From a checkpoint of a small transformer trained on Wikipedia: width 256, tied embeddings.
Each number is 128 + 32 x the weight over its row's rms, rounded and kept within 0 to 255. Layers, rows and columns count from 0. The size above them is the row's rms in percent of the matrix's.

# layer 4 attention output (transposed), 256x256, rms 0.163, rows 142-152, columns 64-127
size [ 93  99 102 106  97  99  95  98 100  93 105]
[[174 169 109  98 138 131 101 120 124  85 134  95  92 142 143 147 155  69 144  61 122 127 129 127 172 101 113 139 146 188 124 151 125  80  95 165 132  77  88  82 135 115 178  67  54 108  94 106 199 116 125 110 141 108 193 156 143 157  99 104 164 132 127 130]
 [179  94 127 184 126 127 131 138  96 152 140 121 171 168 136 123 124 146 126 125 119 133 129  88 108  98 104 116 109  78 149  77 128 131 137 149 179 116  87  74  65 161 100 161 128 140 123 131 111 200 134 127 156  98  74 173 160 153  96 117 114 112 116 123]
 [116 103 122 139 142  85 109  65 145  93 136 166 138 116 109 162 137  96 130 115 146 137 118 136 159 172 113  97 123  90 143 117 141 150  82 116 187  69  93  48  89 107 133 149 130 108 104 112 149 139 112 165 128  48 138 101  75  88  86 124 110 132 149 179]
 [122 120 125 115  98 102 119  89 143 170 114 166 142 141 117 149 148 131 133 155 170 144 115 101  86 100 125 144 100 153 111 162 124 131  43  87 123 118 115 137 116 163 101 132 145 124 140  90 142 155 174 170 142 127  62 171 137 124  82 105  85 218 165 160]
 [112  98 132 151 113  90  77  91 112 131 108 171 160 142 113 181 164 102 113 159 115 109 115 125 150 106  99 131 191 174 124 128 149 127 104 116 120  46 108 123 152 111 164 130 148 117 159 122 113 111 105 112 108 174 152  99 136 136 100 180 100  94 148 175]
 [140 113  87  78  54 125 145 161 101 163 166  78 209 156 153 121  94 157  90 150 126 217  49  91 141 100 159  71 186  96 131 160 115 133 137 157 141 161 130 131 106 157 154 100 112 136 174 159 129 128 137 140  88 124 143 151 129 157  99 180 175 151  81 118]
 [137 126  66 138 134  73 104 182 120 124 178 152 114 147 174  54 109  89 148 121  66 123 150 170 140  89 145 144  41 148 115 150  71 124 140 108 141  81 127 134 168 168 151 114 104 156 108 166 162 139 134  90 176 153 119 204 107 126 169  89 126 150 150 147]
 [109 120 163 104 110 140 109  59 134 109 136 147  92 125 113 139 107 154 178 120 166  66  90  92 122 149 130 122 120  93 155 100  93 121 127 141  78 144 117 100 124 140 124 135  85 136 154 121 147 112 133 119  87 128  93 202 121 193 155 121  95  79 141 136]
 [201 157 133  97 119 153  98 124 120 169 107 132 210 112 143 105 120 151  99 126 125 114 113 108 129 114 138 171  50 154 144 129 178 168  72 116 166 213 108 103 173 137 183 145 194 132  88  87 133 122  95  87 159  75 151 126 117 154 103 151 164  88 129 156]
 [129 150 138 138 120 110  90 102  94 181 135  76 153 164 177 135 139 156 155 113 174  86 118 173 144 109 128 136 157 132 153 158 138 114 200 120 134 113  81 130  94 119  78 144 155 123 141 180 125 191  25 148 128 173  37 150 134 111 201 150 155 106  99 110]
 [ 64 136 156  81 135 128 167 130  90  75 147 230 108 151 129 193 132 182  95 152 156  90  94 162 138 151  78 158 179 135 108 147 100 150 143 107  51 155 105 115 137 130 139 113  74 148 107 147 175 102 134  97 114 143 161 139 143 145 148 150 128  65 105 152]]
# layer 4 attention value, 256x256, rms 0.179, rows 143-152, columns 64-127
size [ 94  89  93  84  93  90  89 102  87 103]
[[130 135  68 123 118 136 146 146 147 123 111 212 122 122 112 106 130 135 152 114 123 129 131 113 111 131  71 144 139 114 205  98 144 116 179 133 124 137 170 126 115 147 165 112 108 101 100  72 154 162 159 121  83 142 116  69  84 104 208 148 144 146 119 182]
 [133 143  96 128 129  57 140  98 107 105  84 203 144 186 158 153 107 151 109 134 145 113 102 135 132 122 137 150 124 159 154 130 208 170 140 217 207 129 153 168 102 110  80 138 137  87 146 114 118  93 180  75 103  70 107 122 201 112 142 110  95 143  40  84]
 [123 125 130  83 148 124 130 154 118 116 155 109 144 137 165 127 175 163 110 104 145 108  96 133  92 115  98 136  71 125 184 142  97 156 141 158 129 145 154  86 135  96 176  81 140 141 134 141 116 163 114  93 172 167 135 142  86  65 150 139 155 112 194  66]
 [134 159 100 114  84 147 116 150 167  83 144 131 144  47 137  67 141 153 165  68 136 121 151 163 135 177 150 103 121 117 130 137 124 103 170 144 129 226 106 105 179 178 168  94  56 126 106 103 168 133  86 147 131  87  74 149 135 118 172 107  99 154  73 107]
 [147 102 194 152 123 186 131 137 129 156 126 186  82 123  72 102 143 106 135 160 162  75 140 133 119 116 104 114 132 153 137  68  49 101 113 121 108  55  78 142 126 114 156 164 138 125 109  97 138 115 163 168 157 136 100 173 104 133 192 130 105  96 149 101]
 [140 111 173  85 119 130 129 108 154 142  91  80 126 155 105 138  99 110  90 128 139 188 158  19 122 112 111 178 119  86 113  92 144 111 112 163 131 132 158  92  72 122 133 161 171 125 101 119 133 157  63 107 117 137 105  80  98 185 102 186 125 146 132 124]
 [ 86 155 182 156 111  98 159 161 113 170 146  92 158  55 128 124 174  85 127 174  77 230 145 104 144 108  81 169 184 121 165 129 163 148 157 145 148  93 132 118 149 100  95 103 116 106  88  99  61 106 202  73 135 148 118 192 135 135 103  69  94 172  77 127]
 [133 126 161 119 113 152 146 152 170 127  99  92  99 123 107 171  89 128 128 145 125  90  94 143  87 109  87 121 165 105  40 132  76 103 139 152  55  93  78 158  89 126 100 123 113 117  69 195 149 127 101 154 129 183 116 130  98  86 112 135  97 126  87 164]
 [127 149  72 157 128 144 167 176 177 145 150 167  81  80 118 155 153 165 120 110 133 130 185 135 107 147  96 154 154  38 111  94 129 123 189 144 145 111 157 146 157 101 151  85  70  59 128  80 132 142 144 125  92 105 164  83 110 169 115 115 141 169 140 192]
 [148 123  84 136 125 129 103  77  80  82  91 159 132 161 143 140  92  75 175  90 118 149 156  80 114 120 106  68  76 148 141 123 101 133 114 153  97  84 156  96 142 125 131 183  95 129 125  76  97  34 165 136 150 166 121 136 117 164 132 117 114 116 100 154]]